Part of a small language model's weights.
Size: 9 layers, width 704, 11 heads of 64, MLP 2816 squared ReLU, vocabulary 16384.
Architecture: rotary positions, embeddings untied during training, normalized queries and keys, hashed n-gram embeddings, capped logits.
Training: a variant of Muon for these matrices, 11186 steps.
Each number is 500 + 25 x the weight over its row's rms, rounded and kept within 0 to 999. Layers, rows and columns count from 0. Numbers have three digits each. The size before them is the row's rms in percent of the matrix's.

# layer 5 MLP down (transposed), 2816x704, rms 0.151, rows 555-633, columns 616-703
100:500507513494509502525478482439522518477494481518550513515539500497493493549518522488504491498485505477500486489448535498508536452486527471525462537484512479539481528540503513498480571486535506496464484470517488498499550539512494488494516488472505545499422530528455
101:504505483522501474492499503513481539459548473523509506508511533519514539466494493510487502480486456518549514484488519542508489491516496550495509493489524524454511516504472472505490488478466548521531490497524483481532543481507505495489529498473521494516510514544487
099:499481513519521487477485490504560483542499463508460493494510485494483469486520481498495495501463506477520492506504503522541486524507494483495447433522478524499492496517483488538460534503510492541507484500497463501481524463489535478509461478510494460505456466495518
099:523477497483452478509473497504459483522508466496512514507493504502531499479495512440528504555481544517514484473463463473500476522492450501516519482553509451493436537492469480508529526546477558489487490518491512534450491478501509504461560541494495504477483503471480
098:515461531531499509518499516513505466493507467522467470527542518511522470488526548522549485486490553523483483482449536524512463490535552462511534530480505531469474476497494534507533515501467508554484497480475481487467507499499503503512485519457471499475493497515524
104:518485518547506528492485501469507494515521501445476500467439518462485566504499482491497499530532535510483468504563500508530506512515535512513485514544509520494526488535507495520438523469537502498498482494483494480497490467471480508498477522475502557457516484470502
099:462513526514505440526563486486493504478481506477533539495456502471522450442499488472485481495453521501481506524465503503445484514483469501472499555501493479528468494542477488482512496502480475501510499510486485502505533491471509530501513542495476440530516506488475
099:530519521528524487503457494444442489474556479521479497536478534509453477481547513501486496506472528522515462509532549485477505500473488520444495533520502501550527537493506504476505505523473526479474536522486534515474529550444458503510477480519524516501516487464526
099:505509489483534469527524503502510519487476460503490512509520478534528506471455511512488471563527461491509496514472530444513522504496491477551520445519517501469506492466510508516513482491514477530495488466491544498516524567512492516540462521456485529500495505463483
100:444474458540535490471503488474508505546512514497536478491503492552465527493511534480520517466492506541535501492498480506542505559472490444519547479538510503516509519491492441498515512531504486524497501485499507555493528504480535495473489507501451509534509512459505
103:533510486456523503488490445487470543501468525527485517435513532513465517532516474470498509525449510467522469494459545482488495514476511514507517449529494511484503510494492513501501499521542468514538509488520529494534512473460484528457472511453505449513546472489495
095:526504500533509474473538496503490472504506504525477495476493489463519510495497509495490527497511478444487479483509520487557467482481488518485491517519474542471484474461507517503497465461536490529510488472532519520525501491473552499479473456486504521506481532500496
099:470465507480501489499468492443530534506500490509492543542511447499500522477491473473521493480466493494518504496533500434476543499458512525513475531470490492516502486523514484542495478493481468508484478493499535446530468471529483492482511471502513531471476482468486
100:521526463498528532527521562499487469535496510469522528504489494499530485508443529536476549504489537464468515481489452521473515495490476462506506529512478505518497488487447499466518484504535527454538534495467494534478482500459500482469506492461536525493501496512470
099:540544477506532544504508482516482514507507481510482452512521531490493486516509533496484491500510492540521525513485527492495527487519505480461533506528434489521494502472522505502467537501515555530508468505493509510547477518513478490491514477522450519462511435496482
096:498508526510496490484518521466487466457472502509520494520499491551511503471541501468483455507484490492495476476486478491514487496536515488474495503490521526523502477456540496489501518488514494488509530500482479511480493510492520533545500510447484485509461497470490
096:533501497525551503504483544497515498505495487526514479502486490517506515495512481503510519490503466458524489497507522544491471534530464526485494548529552479506508525498493520483514519493517507494507477511465473528474513514496484487504487453530507460495531472489503
101:526551493523511531528551521501492477470534513477501460512448527504496497513483485528543509485466487490543531499536476545482525537473513544461564487489515506481533515465518475518544536523500509491433498454503531527508510517555523503460503512486505542508508478518516
098:528518514460493479471483528487507509461549447514483513537441499543508494465522506492514522463503507517448495484500498523483531496460538486525514516494477456497458473434495494498471516543470513485503492503449457509468454490487537461530476512540477470512489570520501
099:489494485486489534495503517518453507474472487545540496527479483506455510505517504473492507481500513543473522494511477517518519462483541537503492489500479494544507516530511492529506535507491498515511499453516486512527520453485492476459503536479481512502451512492482
095:506489449486519482476479559505489505498519494506505501536546491494466509519495525467483479450488496567499515525503507533534497513471524469501567507464459522510536509491537497525500504511493538530501523494482549467496458533525548525496475517511496468503525436524496
097:486500478485506500533476508517509517494483523519505494498493512496511483466500453500536528512511513488510520527490490505508524544493544550492538525479501521489531497521534485459482460492509519503467505513515537477482508503502531505532512475493494494493522438483500
103:512482502512509542504500502490485527489492475504511544538548502496474453448510497517466494492522472487481531467477496545489530452487502492435520487495510505534496483500520515557533494473477508514492479536502497537529479487475504480487507499556515494500501486509454
102:533554512520499490510526501478515491492504507533513490521493473470532508463492510498500572426516525527501524461454467500548517519488521501462498483516473507518494513535486513519522504495513478466531493532488434499482497477467436490519508504524440488518534511502544
092:516500502505515469503477460473472491511470496531502517515483489520493508514461480528502503480501482479512519484482493488511519498505481457493516516497489492489501491528505462513514488466474529490485496530489488449508511510525485509468541502475509521510509516515509
092:541538537465510534476525474490552463489571474453531510513485527506471547486478515454499503481486505497496479547490528503533499489530495499494475491484478560523502489489482546513452532533536532506452495510525485488489556483493529448528521511498461501520491521462454
098:491471522466524495474489528496519478492494493530484475536478479472507474486488457505511445505475498493492522507504521499517469490496496514553497495553466475526485529487517498505488492526533445494507498499494485527536528476508513481532451504506501481466460515483484
101:515524452489476488513461508518467446476517486475488491541477489548483470482484500526488496475479509571521492487501497509557505505527498522498467516498519512489515515508494441514535567464495514505505502521494442461519523491521510509534459506508485528460483492516484
095:526530521485506479501482485481510471506528511517512541504478477486514494489481522494449496518482543513495493512481494497537688481487541501509498490509497501524464524500482522508472440528491511524525552523533509539519491519506540476524529465489559551521551528495455
104:561486485457484504472517515510547519494522501480492475477517504507442496514471468469493507504534511479502453489571524485457522502496531481519516484506495534495520473508469510496478525502495494522495496472493485472514506543479504490495526467525505494473457515514509
097:474498508485479521498471476491480490499498483508495481495512516489473513508495468476491499532480490515513537486519472526452441532515516540524487488484535466483486502517517473504513511537503478484519488529529522470518502535516503502437542490478525459517535488513524
101:477527501553477518472498496545527496490510515502521526488477518500532446495521513513536525436498478535461532510495460473517505565507523495489462526448548484572497511470467521544502504517470517494475495505521489470525480509467508485515510497528491470492561495469533
099:496502513505495509508458499479511460508527478481518504550501535482508489493490512496510505546473484478453503473534536474534493501502545558493503491517505487511518503552507471517561495479526503518494511497529495498511502463493482500525486559518472503537530513503488
102:557508475500484496502520528494559515503534533464521515512516421512502519463490548509491483481450483523486513513502500513503519505488536457465528548526500517502463470513458484486534489453498514469490460514509489509482476441454501481502514468524511495485491491494444
103:521520482496518463514523476537433510514491483511499457530521487511529492512469551527476469483473529532491502501459450476464513531557522542468493535440499490540530490546503502471501509542485575474512488513471489503490501476479499531518515537506487543533530532485545
105:493537518515479525520522481504479540518525495547484518480514462517489479516526533525458478515526486481504478545563479537490454492506512499512496509504538501456524454504474468517491513512522470511514480504481513490496517494584509497521472425495536502489460518552455
100:518536476507457517538529533467517504485510494514496447479519539480498508484508513511510481455459501489495486571465483471505457567495485516503507511457515474509477525494517504490430504540509483447503482481565484495530524500522479482490496529497513521460487510485504
101:521432524461523526461487490485506496489537541462491549501505479472498526485493504554465483478520474548507489535513494523486543470481502466540522509502528522492489494495495499475531522515511532511488512482505462546488534496454458486509511454508501491523509506472502
098:501528496488500460498487511490536471447496481460522506453504497498502504480495475491503448476463451525466503488493510530484504509529507506492527514507484497485510508485478517518511457486492542458501504485498499523511511465531485531519542497560488537500481501477497
106:523497544517487502472475509503450549500496504524499493503469515563502493508569482531479546539512519512484462507533483510534467506479508499499516511493487463500548508500518523480491483486499529499492488470505514438528509503533484510519497527542497485495521485481499
106:496535480506507437497505496520540505496531497485546494514505483511559554517475459511487512504556466521523505519477509472531531525516463495538540476542500451470514451468491531461500505500479504518507527489551481540504488455518484507497549508491521508491487498481477
092:506492473470486479481499481529503515515492514537444494549523495499434503515496482529516499537511469503514511488474495524521447487526503488533502527468470467435486501508513504542537466503544526545489521487491536463465508475501537498465490522527514535515492501551482
099:496476477484482492513515519513506515511511494461487498469490527483504533469468471457514526497471493481520488512486542461499501485456534498493521469469497519488561493499428490521531511489477505494528530519509521476427538495522532477479534521508545453470475500496489
102:526431483515495482483487507550481491478478514476496518497515535504537495473490481495490513517428475549528449530495504471466537528510482505496544510454546466477531491505513530471470440489508518489515505497545500501464496490544474489490475485510487538454488489484505
103:512467512475537525472451504498528506506494464523547553506442483468505535488511548522467466490512478490527498529448480494492478528529503528478531531525499522526520494496516535470504488528500465466493505482504525490478557538482487477474512466466525502523515524517513
094:516494497475493499486517513538472510469557494485479463461463519539489504466478493456514501521474462493464549466542495470537455524516491547472467513534492515509468505489462481510500515491476488545496487500485511498495504533491447515486540514483517521520502518514510
089:496525504463490456524479493472465541485498501515478493531466534523513511514503475463534531495531477486503504492540458506501471520507561501494499484529494508498511501482489491494474479479522520512512490522503497471428529497468525501544466475485498452500512492464537
105:492534480546504481510477513565494483450475462491473521492504547551483515533509481531465506462521531529527527456472493551499465476479492477497514536500462513529445515449509494576527468467516527500505521526483533463492517502506516528482470512478530509536515516479519
102:540516519485483486460496522518519503500474529480471477500471521501519525486493503483497487493499492499511509531533530510497499482475456502485498512499524493510472496513505482430483504516487504507489542519480503473514503502517487537484510512533499499479516476514535
106:533522471502471535469522515519501518457516498483507541513527517483500504501494516525467499489476443544503486527481493493520470494491505484476517517499480500533504510480496546514433496492524514464495492498522506452468491526516485509497440498498515485488499553472512
093:536521491489504517460508524531516486508547535522473525529485529542519524469501498474498473497537516541487505509513500507528532464480539508481534522513519501515528461485461498512503456503490520561500482504528534540534483501492465486490484489461475442481488501546476
102:512504483477507482539497548464498489466483517470517509499481519536536515477496490525472488494529525465496478498515490471498502504514518519504513480526490467471530490500475553521478454494476496530499484541502480492501522513499502524480469516477505506478551481454478
102:480471451505536518519483515511537485513508468516531517512500495513497500504426488515577496487501516534515499525501524521488541491490482493500534481473521479477510509496492450527457510458519523490506517499493489497532493491515506551524514512466514482511520507481485
104:478504480437549483543510504507490508488503443528487473489504481497457540491489529496497513511444510489511518489487517503543478468488462531504454489529507505477504507507459517502522490523470516490501486498510488498470503521527501507494491480490530527522508487462498
098:489476476466514539504510479478513483534489506505529517561533496479488480517526480486539467520555546526504451492484507492518490494507506484487497449528540499490500465521505485519514499513481467513474499479521508452526522507465465517491516499494493521515497503475556
097:521512505503513537502483503505490500468490471483511484536478520512511472502483477524519489527507515517499428469524501545499530506466468485502501484491493502486513469481455501472498478496484462494489501505521490512474517500515506519539474447511451510516519517520474
101:552493504486459464477523479515512491519433472462487510526454526519504529527476483470536503492464490491514497483543509520524486529525541489493556504493440452507508476492528521490501533526505506486532486514489507522523498483505458489522497513534473469492487547524492
102:512545518493500547481477518452514539491516505514480466484510492503492516506521500445475518499470489513517507544556506499516489533524520501538534473472499519506541495440495480485503480505504514482512525494526498502489488474516536496523490493489540490504488514495515
096:517488484488467506504488481509489509478534539492503495538501505490516535516499567521505518539507493468515508487459513514459483522467531515502532472494522525523482499536472521488480533539489485462490506512515459483527488472513482501474551509524534508488492472480491
101:553505482471502482497467464519479472511486549482495488463481536478508511534522498525455517523518492521510518442514524477509512492517542506513474515480555491478547515521516493497546489494440518456484520505503516541510516506458512487459507547522478488500493474543516
099:501474495492489494530491506498516529481529498539488534454481495525477460493477437469494499474444524527528482507500513466508480543558491535513493506519491514500504474486463527498508534534478530525504509494458522527545445501499493495509505509490485511472518537515509
098:547527485509515498501497428485479438451501539530542494490508522442503487486513482507487462521511508499499526509501517469460494520498462528496575482497461495491485501558491462498464526506478477492518486455472492488484539550517501518460509501528524517489518483493510
100:458503496488507488494485487513500484466447466454520441476482455486461488505491516559471512505466500522477522464487500539492539465488513501494519509486429508512507467461490520511483509515520498482514503514524480496502487526489448538481451479447553479493510521523496
101:496480518505511526520500514513486492540484501463513522476493487487483463497515493527530548471525476518506481497530537516486489535470511485469529512447538477508474492492495518468471470506553489501488500526496523511460486463475450458507528485513484472538530483450531
096:528510437461550517504436457496521492500496495485535496563461526442483516520502498507509516497497545516496528516530483472495456477510454473529532505476459506525495465495485490483498479508534493506509507522486481488461510537516470528498496468526531511532471504475506
104:524500526463500511511494539478507482530455486552527505510486502484522492507528481478495504480495502498488483509491519521563517483503434452513478487468461511488546498496464494523472469488519489482505493516510506523534490536494504473529474522536522513497525510501496
100:490521489572455494473502461522512516476509504461541484425475524484512475536456549478492494485475467530519529506514447522510505490507470502529495491478527485514510490509461490504457462495460476508503541467518552505527519479432529452495465456503486480508506526506524
103:499488528492502480459519478491500564503494520496568517474531451496473514495498462538509512480474498490461485511505492484484507482509564458468524507468489516491509506518513513503520503516533516541523468489494508522527449488482513527517465475457511472513496506523478
100:527469542481538488527494488526476495492538452504508505493492503519514476494485460565519500495517541461461522465492491482507467497542479523514505500514469513482531519502522532494505509507480495508514511520473505488515491516491495476513514483463482538519536495538487
100:517506500482490504517524454485508492513481468473468525469498469513543479499509481510460500471507482481465596509540483504482502495477495523489533495453492501517495508490490518488493508477509462505533519498512497496509509480506450500499528463497489513498496493486489
094:473479513508486503462518509487482477523486526517509494471522497498510485489493511492472515500510556472489483455566512478522523507498534490546470481494487469507515466499537500498508506497504483473457514505531481515492490544512500502544451508458510472516497507462448
095:477493516527451469509505495513525502533540470479477456580488451471480494552540494519510498493467484531463490518514507538491508486542505493505535525467557517447509517465481478524514497522488447498477478508513490518474491467533478507502493535506485496494461471529517
097:487565582497533528512494529453470466474511486461496524495475515543521546509497520478493482525481470536502511504454494542463464505448524503513459490516463525502565531466455505530478462480516507474508514513508557518545498480482507483490483485541508500537484508481496
109:484483500515533504494517473516514503549532465515458536511528499539551520508524508507507515504496500510529458482539556509526501439515480503496494488505545450498490521491525509510508491514476516520492518495518524539526470515464528517537439478500504506534502498486486
098:478451486465513482450478470493514506489488489534532525523502552513512501483487501500471488472510520530547502501473494501483510536540489471541519496504493513532503503496470480495489531486507525510506478497485527503498485510512459494563478512509510511541507522496501
102:476475471497511531522489503515511555481440464531482468509501484477501505489500507517462467475552479497480534510490471453535482463505483484519473513513498511500503497505472506461516459482515517509546528441495513508489497481493495522497478530510526474529489446501499
095:550520474458520475490508500498486519508456523516491504497526531518505458547482530551517517541513517542465520499445499505547474502543544527501507422515519562468511495495494494499527542520522494478523484522523530472497472517473483464512542493500523474482478491476508
103:584474526459480521462491531486498523466506431512521508510460530463521497471492540511522488502496528512519524519510514511486438535523496489479482485515509482519518523486499511485498465503537497498483529492453513528509537513521486528470467504564490484480486513503507
101:493499524522499532494513524507461497500506470560500456493503482487529529503438506546504520497513508500476500519486485485546471497514495515503526513526481490476491525508506540488490484513513501529486501477505505474542554530509524543434516436535510477471475470453530
# layer 5 MLP up, 2816x704, rms 0.274, rows 556-634, columns 616-703
098:511508502480544494535484482497490470494511461496505481512528458453532502486495524514502509502525449487505540490473516509560537471462502524457472535493496477523498490497524505492489534510511520519521505517557551449593491454489482519515489493496563490495486528527489
095:462481543482490510503529476477542472463471455501501479503524528446502520518504514477521500494463487523516525524520503495539481497502514469478498527520487483474449490528506495464484543535496486514505505491471515492504538455496503526504506483479504475499516528515467
101:541565546548525496515513538511513549481522508513467559487515517460495511476504500514489504509483495498501494487503492529502487480486485491504499504509487479496500486501487489532518471502512539529468530535482537471522522518514499527468436504498464515503526502484515
100:493463520468520496520499518496505503458508515487497520517520532502488488488499511494485513502530532511502504508531454486501447531502464486522473503504546519537518485478516480477472531484503531528533456494553492498497488510528479517465491485523508511525506515501503
103:527508479494526524501465517532496456486501493458506496475499478505509512494500488472491489480498490513518496524507500512505533533518477514529482460576485529506512464513475502468449487511524495518490488459473491499527474505476489498506501529466537527492468539420496
095:501538501500521513506446525499463486438507497485516510521476468509510521503489515464514507474527479485504520494493520503456514479480451484501465521496528509508458527515533487500488509517484515551466465485489458516489493511488504528474468495474494466507579484509490
096:494466521510498530506465494487501522468531515509495508529457551474512510512494496527487484513488525522498536497513489476554496531497517510510488518490501520483493550542507503510483499551510478488479503497536522505483508519480531498484525499478487482471517526463528
096:519497482485511474468531508483495488477459558496521447524492484464497432492459435544467505502499478510479467493524496489462510512481471509488497494521516502451568510485486492545503499500466521525497456505475511473533471525519521566555462475520459505532510501542498
097:475500526515532495469513504521499532476508485473515482437477480491532525555489474534483470501521476521519505507533522455573482515494523482558511492486485516523494510502473499505523515557532487471468534453523525518536478491528490470479534515441494529481511484505523
102:540487511473525523488508456468469496455491561493544500493507446540507481511523514511541498508478468532498498490529557478478512508475494535466515525495468480479511510497529471512496486500498533520453489485494442474555537487455513501534466481505531486496491533520479
090:516456496526501528522484507522463484466548497490494490522511535471451541540471481516530474495489490524516490477522476499534481496467480542477565525471474503469464467463480487489482542518523513494527527477488473526510530493529542518490544465509442544476474537509485
093:504487504503512448497501513528524526485489504464505520511495495518459504484463489455494528477496515447555498509502549513505495529494492474510523529484503502500471482452481467505537468493528458524504518519517503469505440505575529485466548529465480496517501487474508
105:511536518520456492474492506461496536521520442492540526562530455536493477492489492509451466515513514492499452499511522499518492513527497508505511482499494501510513517448488483470470517492451502541520533460500517494534515498520428469504500521510511519505497451507499
098:476529491486517560463537496501483477523467494494535474530542541489513485502511495464476504507479481493471500476537501471451499517512491540521500497464486486519518502493516517498512504509525504523475414513462515483495518454496445469476532464466494530492491488472500
095:489541508470489472459490516488453517492487493511531548509525503488527524476511501526511520503484513483487529538504505505545466507510442496495514505515495495470526510472513523500487493475541525475507564528481529545521523570452518543527522551471490522511508515526526
101:499511518514485481549484498517491490487523505531473477537458501505489503517517451537488503513505444465541487557496495523469514477524522495538465528489542523472530510469478496476515551517522490486470515497466522527497514473488482491504459503519470495451481488491486
102:538538459496507463515535499509467451484488473481509481468500474542506486504495534565466550471477452515480515499556455510507511539491509507466525500496586516447517521466527485464506521503511507455478522520492514556511524480481537475457501478475501495509479491498475
094:530534479514485498515513503544523472480529459510495503499481536497443538493526445489462538496530464523482537508485489465519486526509484531494507480486483493491530482476505492487518527485478522484490545504550547513549488552492494514495473498496476521475464497503500
098:504446515504510570469540531518447482460464488503502461506471508477503484533573468515500503493485514512485465481509487487443519483501510515515507508511503487498548514494514509484496493509475516508538507481541523504516497503494479523546490515528481494518491553481517
096:488502479450526446476555458457503496478498494477498465484492491525467477480546505475460489491513500453514492547479492486553497490495490499526507522527494490492463512544546505505557491496493487502517500525509536484479554528522497528484476487491486486467479508469501
092:488433513539566519469504457496490498504535528514447494531528523495491476531506454557464528447464484485500508472511503493492458502501508486509490482480488464500491533520480501515496486475473484530487497506510524492492518488514519515508470507522482515511497513460461
103:518450530558502509544476491530451469465531482521532537498482524507481494492485510511497545499516515453527519527481520522478472496482482521496513465476473512491477515565479483495511492510481502538519535524476519481526513492507490500525504470495508522514481515521442
105:487503471504488458497515482496514541483466515537536505499550470545509502499454486524496477466537467520530482525513503465536531498489479500493496531498507526480545499487462510493503518519491472520492533527501461464487507484472524493481522480493519506502503557457519
091:492526475504499491494548538499515481490491516503529514537499518482522538491507504526484514482512479488506462537493515469509528480478509516510499489525529534496536449485528453520463489490481534489487499512501495457478517499497495484537548504475484483540529456521509
092:477532513493493519460502467518483475495457514498420504500513507495491483496550465548514506480497497498537480504506460555545490518514509491524455505469474537523487505464490473461516511464481508457531445518510474523511550514482538516561568523490463464495512511480471
101:459444553492557500516494503512457479473497530454547504521506498488494466502489477532479481513471496491507536514524504502469474517535428461455475509497509536518487516508480489443513471530480453505457480510444506523489501474507479510538520512477480493512464520519514
104:486486463534484539532475520475468486456511503464490502516512485503502492507491490529488509490478466528553503531475488500537512483490549516484478475496515469510495504532509463512496532496477509501526520508499481496523529486482504551560481516510491492415478502533497
081:480466469528527528522510496487502497501484499473477465480495491504497470505511541541562498466529474488491501501527487500487599531516490515488511513492475495500507500509522516527506491501512541545517477514486535522501494525526487493472515442443489488486504522524494
101:525489504472523532469478540472541509484553480504496472483521520488461555500509497513530543487498471532501449550516505542480499508470530521497479473465502538503515519513474460485515515511486482514421516464541495482523476474492480514483514476486483447512459526483494
091:516502491475477551487511543556507491518539482485508476476548535492477497477535482487459536471503448472541486515484479487470525499503527492498506528506504531491511474507567528475513486473501486465487481526463516526498492527535511520501451544525471512500512460458523
105:457516451488497528504519498513507485531441506468460421544503515501473509549481474556496479488504489478498498521511497510510498512510505499490488488478547511499481514493472481500482519542456541491491515503486490537504476496494530521520490528514475471460492534487498
095:501523482527532487497471504464487513497559566529534548486489539487489488475525509489534523512530464492511517507509516492510479452505479480468452504462561473518432524565502521490551496502498456517472540483446469504543544556490512493487514513544498504461512521501475
101:492556511495447500490477475499512491531500500481520501515529478515498504491475511500503499413476502533522459516521522536461490466500497509466483480475515460517514519491489504462464480503534484523549495477533448506511474482504484501472499468442529494466515468534460
102:519502554548497515532515537499527520498527473513545498514565517469489495493485495495470488477508527510495458482498489521481489500478494523519489475516471495477475453484504512507535451515509541484486485502486490493494490484488460529472454519468511511484484494485477
105:484492536501490568500513455471530561537511515442503501512513497455527498474476489545462499570475476473494489487507548505501513528526479520498487510494512535512469522493517504522538452537511559537454455479515477498533461530478563467449517452490490523512511548498532
100:502551475476500490518505549480514465461561403475513535479496482473534561498508481499475490495476527490551498550500522494520525519462450494510535525484506534528489490558519487483520555542525513482495498482510504511481535521550467509480490426505509507473499479497463
103:494525551505555543564484494529521481483497515502502485499551507502517515544481531511490458499450514470501499488480512540488514505486503473491504502510495551497530507529511543473501505510487561481477532538484464536499540478487489474487514492477503497516492475506465
097:495501507550475525465501519486505489498540538459496464520492542513496485496517496508515496511491476533547477447465503456522473494491520505503485499479555495524459485495511520450486471549471459506443508454486494487508504529518533473469439477504487493501481491465505
110:511474484555510524495522464514498504498534487460466468491517493474511504465543469492498509491518504529506517517480514526506522481470456502497497495477474483493511523503499505478492493497475471530464458464516472465488528504477469460492517502513504519517505510512482
107:493497495491496507511517511451480465501558473548457497521522509527553513502486458426478521475500499543494478482508485494476498508540474470532499506529536481466551526532508516519484511508481516489469475474540477508493497521501521489529519472517511479495499533477507
091:459514455528514527480547508499462517547505511480502468460494473474485516489533484521542513486502533500498465505492515556498485501506525505514537477508489520514490498482505530496533434452463461521515526480451508517517474512495481507522498489526505503550492499500501
102:499444520489513486513506500481520446477490508482513529509526523514492449486514517462487459467500527496503492490515543482511493476498490543527489493511469499491488511512462497510519501468526522499538528506455510442554523484459479531521559450542507488465496536486526
102:514518560530538487487509478518488460498545498519474516509472511483531453515479540514523528502493467532510449490502491512505486465471579462511508492475514489519477494529531479525483480522493482514476467485505541474488489512488467507519476517481507529480456517486465
102:497483489486508505487520525469483489480473526520481548495495517454538520460523494528442494456496531551517468473530468495532469507479542484482493536540559485484473525528507490536515470457491469491462480537503514514487503480429512462474536464525475495494499508485512
104:488481487480528478507428474516461465495503493524527563496536488544486547507537482518469497499481485476507493486445519488481478449490531513489567544470461518565500508505474529487502504490473504502483469516501458517470483482546467507518502507509472501502521486506479
081:489469490541536525523533485526504459534541482494520514486503500507483485519493494525473488526480550495458480484428492503459465499526447477488531463473494473482487486488516496527513485533489467475503493479495449516465489514537487508510522511549509522480495473479466
105:536495511456527477480543494497497502526492482518477513539514548452503475512515548478453501451479489520500531506462509526420527477513491518467539468465514503485509482473517517524501547518455510504498511489519493436475487510518533506504531473508526491508498495495504
099:508538488524546428497538496503501466502482490471548524502534474503492500538502499500504472487498472505462470510507492491498510506511509514483500466517488488457503485518527461538497479487486484468520525536481507536446522493503488490502535494517507516503490507504469
106:514499491506486501476476498521504527519465507477556475501516477495464532533482496515507509518465532541501534506476479452522526489540482517497478488518502518560489494507482500489496461520490576514507508473517480425543501477518467497542499499460538495480491488486536
092:533520463496525503498521520505497479523500482455487544491486507521473481474473511504478502519547482562482487554466529455509520499468483520523509480512493521477481480468478501491470487489500504484508505507549501524477546518502473519483463473496498473512467538527462
102:499526479522477512537531458472521492487516491495534509506493486494519536486503509479485498419507495483515473551501495499521493490511468517522474531519483449514532475480476504486496542520522511488506476498502472521503499508472527500513500518503514503497510502482465
110:514516523472504549499510456521463571503497463480479509467504529496495504478478510486494503479498491489493493536444467446480478510528534524512537523509486508509506496484497488502454492501500481482535493487498486489533505498482517477467529454494474539483552500538513
099:535496499449514492484475498507508457502509485522530457536503523527491538529479483560489498520497500524477521488503494530523505495484504515507510530556523496472507538556460562511497506472483513464489513485506492501452560504488516488544488460497494493475500547464488
099:492497469485495484541495504485508461515516501499519474505491465505516515536486486503504499508463522488471525539491500521524495512449472521532470507454526509507549522454491501547528513535495521499505536466515528463484528499496522503495501494471534542493510513550507
095:494480509487550496512459497505506484512490521480485499544554511442519479528527496495476524514489469496544509533456522490490500485476485468524534530473523494543514481502461493476516523512526473485513408464521546484489457491501444549491482527488555485505525492491483
105:517508449466494471481482480472470485514525515512469466491482511483450528497520496484527494531506525501473492501491527495471501507478486525521501519439499482483518544497525494454490480482501550507490471547509482471481516482532469481477505541497512503460482500498485
105:506540485483467478513532515526460538554483495481506468525510496495456493497538521497504536489548513530497508483523487481494447513490490483527522465534473510544456500496455497499502455491539502512467472518487485535467480499525522489479542522498528476490482516476497
096:484515505523503483461507473503492490506524496491499483460549489490490489545509496480526454540513520517519493482569527518499498522521504500537477488494467494497511484446519508536502457535477523488477513475520490506443461536497490448488498508521481502495511482484494
102:561520479472499494544512512516507503466490512491502514503496532483516467493507530499491496471537485493492490448472505485517467506520539504485509496466505511491509478489496540446489476475499469493493477489523524495458505508495457508491521536500494500477524470533535
105:481515507481494497489487482531525520535457463460505478481511498503524508476519480559480482495523501498456503475443514494545487500533457480500506476448527456521482491497512476544548498480533537508500499496512537459553463491504494503520513519511511455508475509497559
097:488508519483504537512478504527491515523443484528482523502497523509529506503533526504515490487543483466506476522484509515542490480527478514473508526472433525542485521504496516484515488485520468510526491489534547490449502496535466507504508466502484507438493453462458
099:537522513480508522504492476538493494464511511478536464450513517483511513516474528520500510492496513464515521470548475537454510516527488531493515470514466528494465509499520510546483493515528495433509513513581541508474542478465442536498509505518517491505506522515496
103:496444559498489500493514498507478473506478486526508482504496466465519489494522465523494535444500476491508535518521498519488526536515521517503532509483555505484510491513482506497477526457515466491494520466543521515469489497480510414461478484531541503487514493483512
094:502494525569471456499494507511501490509486499537501519480499473500536546475490514477517498494472522467475503554517478489481467456506531518528538548486535509492473536520544472441541542450524514510503516534472531524510466497480503535554502509466488497469489533482494
105:462504494500484524472516489488493474514524493529508476488531479449473521472502534475438527529507489499484542483508543479514476495497425504483490494492535468481549501477503503494524518507513475511456511450541541494513468505529478507525466468483491524446515507513507
097:464535486502515536489480508524513491532519527500490499469507512503449505463516528490514506492506463510507528514496497493513492526493491535510482458530502481536545455504531465515478470474496508502513501498534482466540531493494466503527452466521494490504480547462457
104:502515446456522523499528507442473491523479506482492528476520448460470491495515501483490462526439484490510486518502503553519460509485547480483504510480464494528503471547553507465473496479445494450503496474520557496512500530526524489494477469454508501496501475487544
103:487495492455537468504491441478465516502490489466500472464508490516512491492499497527459474514496524499459501577454513475522547535529501515452520516427549467514519482548483493496488516483458496523503527456520538480482559540490546520506480496537502477518487538506503
098:457495487474502521475489511488489498428472474486485512455512482472504532514495505561489498541497510524526494523500481535509487464518545529547496483501530526508492479514526450495445501515505500510484477472505513513506471502541479490486530491499461537499534486496475
092:497504528489476480511498490519502525496577521500462527494501480514497510470533488479509495558472504494530478479483493469506504503530487507500483479494529535496502547470506506488478472523493462516446453505500512508542531505504516475539503483516500518514501557497490
093:463500486531501483513502546495455483467486508489504485519502529519472504518510508547497502468502506539472497479513514516488464516468456490487472548524520542500525482483560538479494520503491444501499538483514486540489494492524464521528478524487491479458463476449515
097:502491570497518487490550501486513481507483521500473454508513505521494512533484524489462466473502508475482446494510523491510542490456456509479510541454508477489508467515468500488471432493488510485496488509498476479497455494516539487541522505495496502516499537492496
122:518512513510540510478541491477514530502463450471507486534500512473488469472495507524505529557464531524464489487512476534521486463532456499456515536483533485477479493529519497526510479500500553556475519537505491538512468476476513482497530483524495516512484542511508
083:520497533518516519491502517488469504461485529444510469506550467521482495528489492462513495507490515480493480546467470461496476472519455511526527458463508518498507508479531535509524419502459494495517481480455469503467557512504482486472508494522519536483488516516461
103:547498511536491477474533508467499504506475517523441525508481497429514503512510479483478495482485519440499495485473520442469511467492496473517523476489499507466484479521551516502510490494512509492513476478506488511502478488494479499459456548486522476491543516496479
098:468499489491501497477466559486503546538527474513462498531564538531479545470486506522449475451477479495476511474490535509508494522464507533524472490472525522508518477513492491538497527484566469513532488551515485516462523507457497543511504517478508502516493521524453
104:562479515468472481499459507511529530501448470491508498525486545450538490484502519505509480493525511499476459543548514507460462514500524505464505512511498528509511498516509503525494480541507500469484522476497548518495530493510492516498503495505541499452513521504537
104:450518506497522523476482499495517472494506518492494501503525530524522513513500463539494491493500470526489489480461505494473498440480501515499501536484478488519491501525519540523455522479472496482548469464451511447487500500456500514540439502518537480492481518484475
094:489505532471502558477498490521478485493485553492482507516530505503514548507513465540478517501495478483513525504483491456500547514511495492516506494476474539498464480502473510560479470533489463486519492460479528506520507431508500533460525532479505528518487497508516